config = dict(
    n_layer=24,
    d_model=128,
    n_head=4,
    n_kv_head=1,
    head_dim=32,
    d_mlp=384,
    vocab_size=8108,
    activation='polyrelu',
    norm='layernorm',
    norm_place='pre',
    norm_eps=1e-06,
    positions='rope',
    rope_base=10000.0,
    rope_fraction=1.0,
    qk_norm=True,
    attn_scale=0.283,
    bias='all',
    tie_embeddings=False,
    parallel_block=False,
    extras=['some layers without positions', 'local attention windows', 'gated attention', 'value residuals', 'a smear gate', 'skips across layers', 'capped logits'],
    init='normal',
    init_std_qkv=0.0503,
    init_std_o=0.0624,
    init_std_up=0.0719,
    init_std_down=0.0719,
    optimizer='adam_hyperball',
    lr=0.00413,
    beta1=0.9,
    weight_decay=0.0,
    lr_head=0.0231,
    warmup_steps=215,
    schedule='wsd',
    decay_fraction=1.0,
    decay_shape='pow',
    final_lr_fraction=0.0,
    batch_tokens=[8192, 16384, 24576],
    seq_len=256,
    doc_mask=True,
    train_tokens=133200000,
    steps=9182,
    dataset='wikipedia_en',
)
Each number is 50 + 10 x the weight over its row's rms, rounded and kept within 0 to 99. Layers, rows and columns count from 0. The size before them is the row's rms in percent of the matrix's.

# up: layer 10 MLP up, 384x128, rms 0.0717, rows 14-26, columns 0-127
# down: layer 10 MLP down (transposed), 384x128, rms 0.0715, rows 14-25, columns 0-127
up14 106:36 61 40 41 51 50 39 48 48 52 45 41 62 56 79 55 33 53 46 56 34 48 54 41 39 32 47 64 38 61 56 57 38 51 61 37 57 45 41 52 45 38 45 42 46 62 68 43 58 54 51 59 68 59 67 49 41 55 40 39 44 73 45 81 53 65 41 53 38 58 45 43 43 45 57 53 59 59 56 61 59 51 51 41 53 54 58 45 52 45 65 44 50 47 60 57 55 35 52 48 40 37 59 50 57 66 50 43 47 65 38 41 55 50 42 53 68 50 51 41 39 53 39 68 35 24 46 40
down14 088:46 52 44 30 55 46 68 48 52 46 48 35 58 57 45 48 57 46 45 53 45 42 49 41 52 50 65 64 46 63 24 54 57 60 52 50 42 43 67 56 34 66 51 55 48 58 39 62 53 41 66 62 60 43 61 39 48 47 39 44 38 32 34 64 55 46 45 49 50 52 49 58 51 53 52 31 64 32 51 33 44 40 65 61 41 35 42 40 44 43 69 48 43 27 59 58 45 48 50 51 48 62 53 37 54 39 40 47 40 61 47 52 71 57 55 47 56 41 60 53 76 46 43 49 72 53 68 50
up15 100:47 54 61 55 61 52 52 53 58 53 38 42 62 63 47 47 68 32 42 53 51 57 43 63 27 25 80 59 44 42 51 39 34 48 55 55 59 56 55 49 67 58 46 42 48 52 42 48 66 51 55 55 52 44 47 64 49 60 49 42 48 54 57 47 33 55 49 41 61 45 44 43 44 51 68 33 49 22 36 54 36 61 66 30 63 52 39 58 30 43 55 58 51 59 57 35 36 47 58 38 52 56 39 54 49 62 55 50 50 39 53 44 54 63 61 41 52 43 49 56 62 50 51 45 42 40 38 31
down15 114:44 69 28 48 57 34 47 63 65 35 64 56 47 62 70 61 47 39 53 57 52 36 39 44 33 51 48 51 60 65 57 49 63 57 54 58 45 40 52 55 39 37 54 45 50 42 48 41 49 64 51 42 26 52 48 36 51 37 38 38 51 39 52 62 58 46 29 49 50 23 50 54 47 54 59 45 64 70 47 43 38 34 63 59 36 54 45 41 57 39 63 46 39 43 52 44 63 48 61 45 44 57 27 42 51 58 55 49 52 59 54 54 55 52 49 59 70 48 36 45 38 56 65 47 38 61 52 56
up16 104:57 46 41 49 50 35 56 64 56 68 63 56 51 55 49 59 43 45 42 39 45 34 58 47 43 51 52 30 44 56 55 38 52 58 65 47 42 50 69 57 57 58 49 59 29 36 75 53 55 65 58 48 28 69 46 35 50 53 52 54 49 51 54 48 53 38 38 49 53 43 51 31 32 63 57 66 44 49 53 31 49 43 53 39 62 70 34 52 46 53 39 38 56 57 51 72 56 40 26 43 57 59 43 54 56 45 58 52 46 53 43 68 41 30 48 59 45 43 49 44 55 50 60 64 52 40 63 50
down16 094:62 46 51 56 47 52 25 48 37 51 49 52 48 45 43 44 48 52 58 44 51 61 64 42 40 49 52 64 38 59 51 50 40 43 50 35 45 49 56 46 49 63 34 54 28 81 60 56 54 43 47 63 48 54 45 36 47 59 33 46 54 45 50 52 53 47 33 42 41 50 59 54 61 55 61 40 54 48 57 48 41 63 65 58 47 57 44 60 48 47 40 46 54 61 62 63 49 38 37 45 67 51 46 47 71 59 79 38 49 39 45 58 39 63 53 59 60 51 62 28 67 64 54 66 26 42 51 41
up17 098:54 38 53 67 39 51 54 58 59 36 47 58 49 53 57 37 45 40 56 42 55 64 60 60 57 55 53 52 60 44 54 58 54 48 46 67 54 30 40 40 66 56 41 47 57 32 52 35 64 47 56 51 26 38 46 47 30 55 57 63 59 44 41 44 58 53 43 57 50 44 43 38 62 62 62 36 37 65 57 52 56 63 55 26 64 54 61 42 53 58 55 40 50 47 59 47 64 41 70 53 36 46 47 60 41 38 66 47 55 60 45 71 57 63 37 50 58 61 39 38 59 36 45 70 53 42 36 43
down17 096:44 41 54 50 43 39 44 38 45 52 35 51 62 51 55 51 31 48 47 35 52 49 38 43 51 61 40 39 69 45 49 46 39 46 46 38 58 73 55 45 54 40 49 65 45 78 41 40 54 25 46 47 68 56 54 65 60 49 60 56 52 54 57 63 50 53 47 50 34 65 38 53 51 55 41 75 66 52 55 66 61 54 41 54 45 38 61 51 42 46 39 51 39 49 58 47 69 51 34 59 72 50 47 31 56 61 61 48 34 46 47 48 44 48 43 45 67 34 52 44 57 30 58 50 56 59 53 44
up18 111:41 58 40 56 50 52 37 68 52 55 51 58 54 47 44 49 42 56 53 43 49 47 51 42 55 40 38 60 33 45 61 62 47 43 33 53 49 32 57 55 76 68 67 64 59 56 45 35 43 62 67 40 59 57 72 56 60 42 56 41 36 59 38 46 35 54 57 58 54 51 55 39 66 52 56 38 50 38 50 50 67 43 38 43 46 36 55 37 52 71 72 39 61 59 60 36 59 53 54 55 38 41 41 62 49 45 53 66 38 39 54 52 43 49 42 56 54 59 54 39 57 45 32 38 39 57 55 35
down18 095:47 44 48 54 55 38 57 43 42 38 54 55 58 50 61 50 36 36 38 49 62 50 54 40 57 52 55 48 54 42 50 52 40 62 66 51 46 51 53 66 64 24 42 52 44 59 54 58 51 65 59 45 56 44 37 39 43 45 45 66 47 42 49 76 58 46 43 25 59 48 50 32 41 67 35 56 62 41 59 62 48 49 67 51 47 61 55 45 42 49 17 37 36 56 62 64 46 49 34 60 59 61 56 58 36 42 44 30 61 60 58 51 48 71 46 46 39 57 50 38 46 47 62 42 53 47 56 57
up19 092:37 41 57 58 38 57 54 42 61 49 40 42 65 43 56 46 45 68 41 46 70 47 60 29 50 43 65 61 54 52 33 54 41 39 48 38 67 48 62 38 50 45 27 43 53 65 41 43 59 56 28 51 48 52 61 42 56 34 44 63 47 63 52 45 52 52 64 59 49 59 56 61 51 50 64 49 52 40 56 55 56 43 43 48 55 31 65 44 69 36 60 30 45 58 59 41 59 33 56 46 58 42 55 46 49 57 55 62 46 25 63 61 55 44 34 48 64 39 52 43 48 51 59 54 46 54 32 39
down19 089:47 29 42 48 47 45 50 60 62 41 50 54 55 57 53 50 43 49 64 46 41 50 36 52 44 50 60 40 48 66 64 35 34 58 56 41 44 28 43 26 49 70 72 50 51 71 62 58 49 53 52 54 55 45 41 62 61 58 58 45 48 53 53 53 51 31 64 57 32 51 62 52 42 47 49 43 56 68 51 55 48 29 52 63 61 66 44 57 47 50 67 50 53 50 57 51 60 68 51 77 45 42 32 56 42 37 38 69 52 60 47 37 45 55 49 50 38 52 50 49 36 57 47 53 31 50 39 58
up20 100:51 62 72 42 52 51 35 68 62 41 55 33 42 54 60 35 54 59 44 52 42 50 54 45 39 60 55 50 36 30 42 47 56 59 49 49 39 56 37 42 50 48 62 58 54 39 60 46 45 53 48 51 53 56 50 58 74 52 52 42 42 56 44 68 31 56 34 48 35 49 43 32 56 48 41 42 45 64 67 42 41 49 42 48 58 61 47 18 38 53 59 50 47 57 46 63 60 37 52 64 57 35 52 54 60 42 43 65 52 60 44 48 66 74 40 38 45 42 53 48 47 78 50 52 47 52 56 62
down20 099:62 43 45 55 34 48 65 37 45 49 44 58 40 43 44 47 38 41 48 37 49 44 40 59 64 57 45 63 41 50 51 31 50 42 45 50 40 45 54 26 46 50 62 40 63 40 43 62 36 44 47 53 72 55 61 42 30 52 51 67 49 40 42 54 60 61 65 65 57 39 56 59 33 61 37 31 44 37 47 44 49 54 56 47 65 45 57 61 54 47 54 34 53 52 46 47 53 46 55 56 39 54 24 69 59 49 39 62 48 50 74 55 61 63 62 63 34 65 53 50 66 40 51 41 43 47 48 55
up21 099:56 42 49 46 38 57 53 38 42 73 46 59 51 50 57 46 42 60 42 49 41 67 39 36 45 42 64 69 54 55 41 64 65 65 54 53 50 53 58 49 35 40 54 62 24 46 59 50 35 61 52 52 67 30 40 42 60 51 47 48 45 56 54 51 52 54 53 48 43 13 52 48 53 62 54 41 58 69 47 63 54 63 50 57 42 43 52 44 52 49 35 59 67 56 36 56 63 41 57 37 39 46 55 52 41 49 50 51 54 38 35 47 54 39 58 47 45 49 56 56 54 37 33 45 64 30 60 65
down21 119:41 41 53 52 55 52 56 59 44 57 42 52 39 39 29 47 61 40 53 49 60 44 56 70 49 57 44 53 53 47 44 46 57 44 60 54 71 49 54 48 64 54 47 61 58 51 59 44 56 65 41 47 51 49 43 52 28 46 44 52 60 54 30 56 58 21 42 40 66 45 49 68 65 50 39 62 40 56 44 42 64 45 46 64 78 51 71 50 26 42 55 60 51 40 43 61 53 55 54 29 59 41 35 46 59 45 55 56 59 42 55 41 54 46 31 53 55 63 50 62 42 59 39 45 36 62 41 61
up22 093:35 54 61 47 35 66 42 50 50 51 55 58 52 42 35 59 53 50 52 54 60 45 34 47 58 48 44 52 35 31 42 52 40 43 43 36 59 47 43 53 47 53 41 58 58 50 48 63 51 31 60 49 77 46 42 54 47 55 47 72 40 64 45 41 30 46 49 56 60 49 52 50 52 52 38 55 38 58 41 49 43 62 50 63 37 46 55 45 34 47 66 38 41 38 52 38 67 66 44 60 62 49 72 38 28 51 47 47 52 55 54 68 36 47 46 65 53 51 38 71 54 68 51 36 65 52 38 37
down22 084:45 51 48 51 33 43 53 57 52 46 41 55 67 65 43 49 55 45 48 43 60 45 45 41 49 64 42 52 42 74 42 68 33 48 61 36 49 52 40 37 53 59 58 50 44 58 57 41 47 48 52 69 54 40 49 49 49 33 49 40 67 63 33 61 42 58 44 67 46 56 52 46 64 55 46 30 68 51 53 56 62 60 57 43 36 61 55 49 62 64 58 69 57 39 49 47 31 55 53 36 48 37 48 43 45 69 44 48 54 54 24 45 82 49 51 39 45 42 47 57 68 55 51 42 55 38 44 50
up23 102:58 51 59 54 54 52 72 48 60 61 55 43 54 53 35 51 44 41 44 49 34 56 41 69 38 43 58 45 54 42 49 39 57 48 59 35 48 58 37 66 58 68 58 50 36 35 45 59 44 59 62 50 58 59 67 57 46 54 40 42 52 50 60 45 46 53 64 30 56 41 55 52 62 38 51 42 43 38 44 48 33 37 48 44 61 64 48 63 56 64 43 64 50 41 27 28 55 48 50 47 38 20 48 58 37 51 48 65 59 68 57 49 50 59 52 52 71 41 49 38 50 34 43 50 68 42 44 42
down23 107:65 43 51 43 39 20 55 58 57 42 52 50 39 70 69 52 50 70 53 34 52 41 70 62 54 47 48 52 59 60 69 40 57 51 63 60 50 32 67 47 49 45 67 57 57 50 35 47 48 47 55 48 41 63 62 58 55 40 42 60 43 49 46 59 56 32 41 34 60 68 56 63 64 49 42 70 65 60 59 52 48 52 41 46 53 40 49 43 66 50 62 53 32 42 49 60 49 59 63 30 53 55 43 32 57 49 49 30 49 63 41 52 45 43 48 45 54 44 46 57 65 54 47 44 44 52 43 48
up24 092:54 36 62 57 51 55 58 50 55 63 52 51 46 59 45 26 64 60 41 55 70 53 53 47 43 60 67 55 50 61 47 46 38 51 32 65 33 60 29 57 38 42 56 40 40 45 38 45 55 56 50 51 50 48 46 57 62 53 53 57 56 40 53 38 37 59 68 47 61 54 57 63 50 41 53 36 50 46 63 63 44 44 51 43 44 49 61 41 66 38 40 61 51 64 74 39 33 38 41 27 46 54 54 66 43 39 44 48 57 38 43 53 52 51 39 58 47 40 67 25 44 45 47 61 55 54 38 35
down24 107:57 51 62 43 47 52 55 44 44 31 59 35 40 41 68 56 40 49 54 43 43 47 48 50 32 32 56 66 50 46 48 55 42 50 41 61 68 59 41 42 52 43 42 54 62 45 32 44 56 36 57 31 48 37 68 55 54 50 71 45 53 69 49 53 65 53 45 66 22 58 46 52 39 45 45 32 67 47 49 55 38 52 52 76 56 47 44 39 58 49 49 62 42 46 56 66 49 30 41 52 65 50 36 42 53 58 52 45 34 47 70 51 48 38 52 51 52 51 56 57 47 42 45 48 41 60 53 71
up25 097:57 63 62 45 35 49 43 62 29 45 41 42 40 65 43 58 48 56 53 41 46 60 46 55 43 58 65 56 47 44 44 60 57 44 49 64 45 31 44 61 46 41 60 64 33 38 43 53 39 64 45 50 43 53 61 48 36 40 43 36 50 62 42 34 63 64 55 59 66 55 46 65 55 61 43 42 63 51 36 65 51 46 51 56 45 52 59 44 57 42 54 65 63 60 55 45 47 30 48 67 52 62 60 79 51 55 60 57 28 41 35 45 40 46 38 48 44 42 59 43 56 50 47 52 59 52 40 26
down25 097:35 53 35 43 49 31 44 69 65 52 47 67 41 68 62 50 50 60 53 41 45 40 48 57 56 52 50 41 62 37 52 48 59 54 61 34 46 51 58 36 43 50 54 41 64 38 43 62 47 35 50 45 51 40 76 57 58 61 53 58 51 64 40 43 28 53 43 43 51 48 56 55 49 64 74 53 28 36 68 34 60 61 52 43 43 58 37 56 40 49 56 43 62 49 51 41 66 55 36 46 45 57 52 40 49 46 47 62 35 55 41 73 59 61 48 36 44 37 59 63 55 48 57 59 53 55 49 52
up26 114:57 53 46 56 49 44 55 54 45 45 50 44 53 58 45 68 69 30 57 52 50 70 38 55 49 54 42 44 65 40 49 54 36 39 50 71 43 42 57 44 53 60 58 39 43 30 42 44 59 51 63 51 46 38 57 60 62 71 62 33 58 46 59 47 51 61 48 51 71 54 41 38 53 38 45 41 56 65 50 51 58 43 61 36 55 38 51 47 59 55 58 45 60 58 50 56 35 38 44 56 34 63 36 75 62 50 38 55 52 56 34 42 33 51 49 44 45 59 28 52 62 40 40 67 35 60 60 56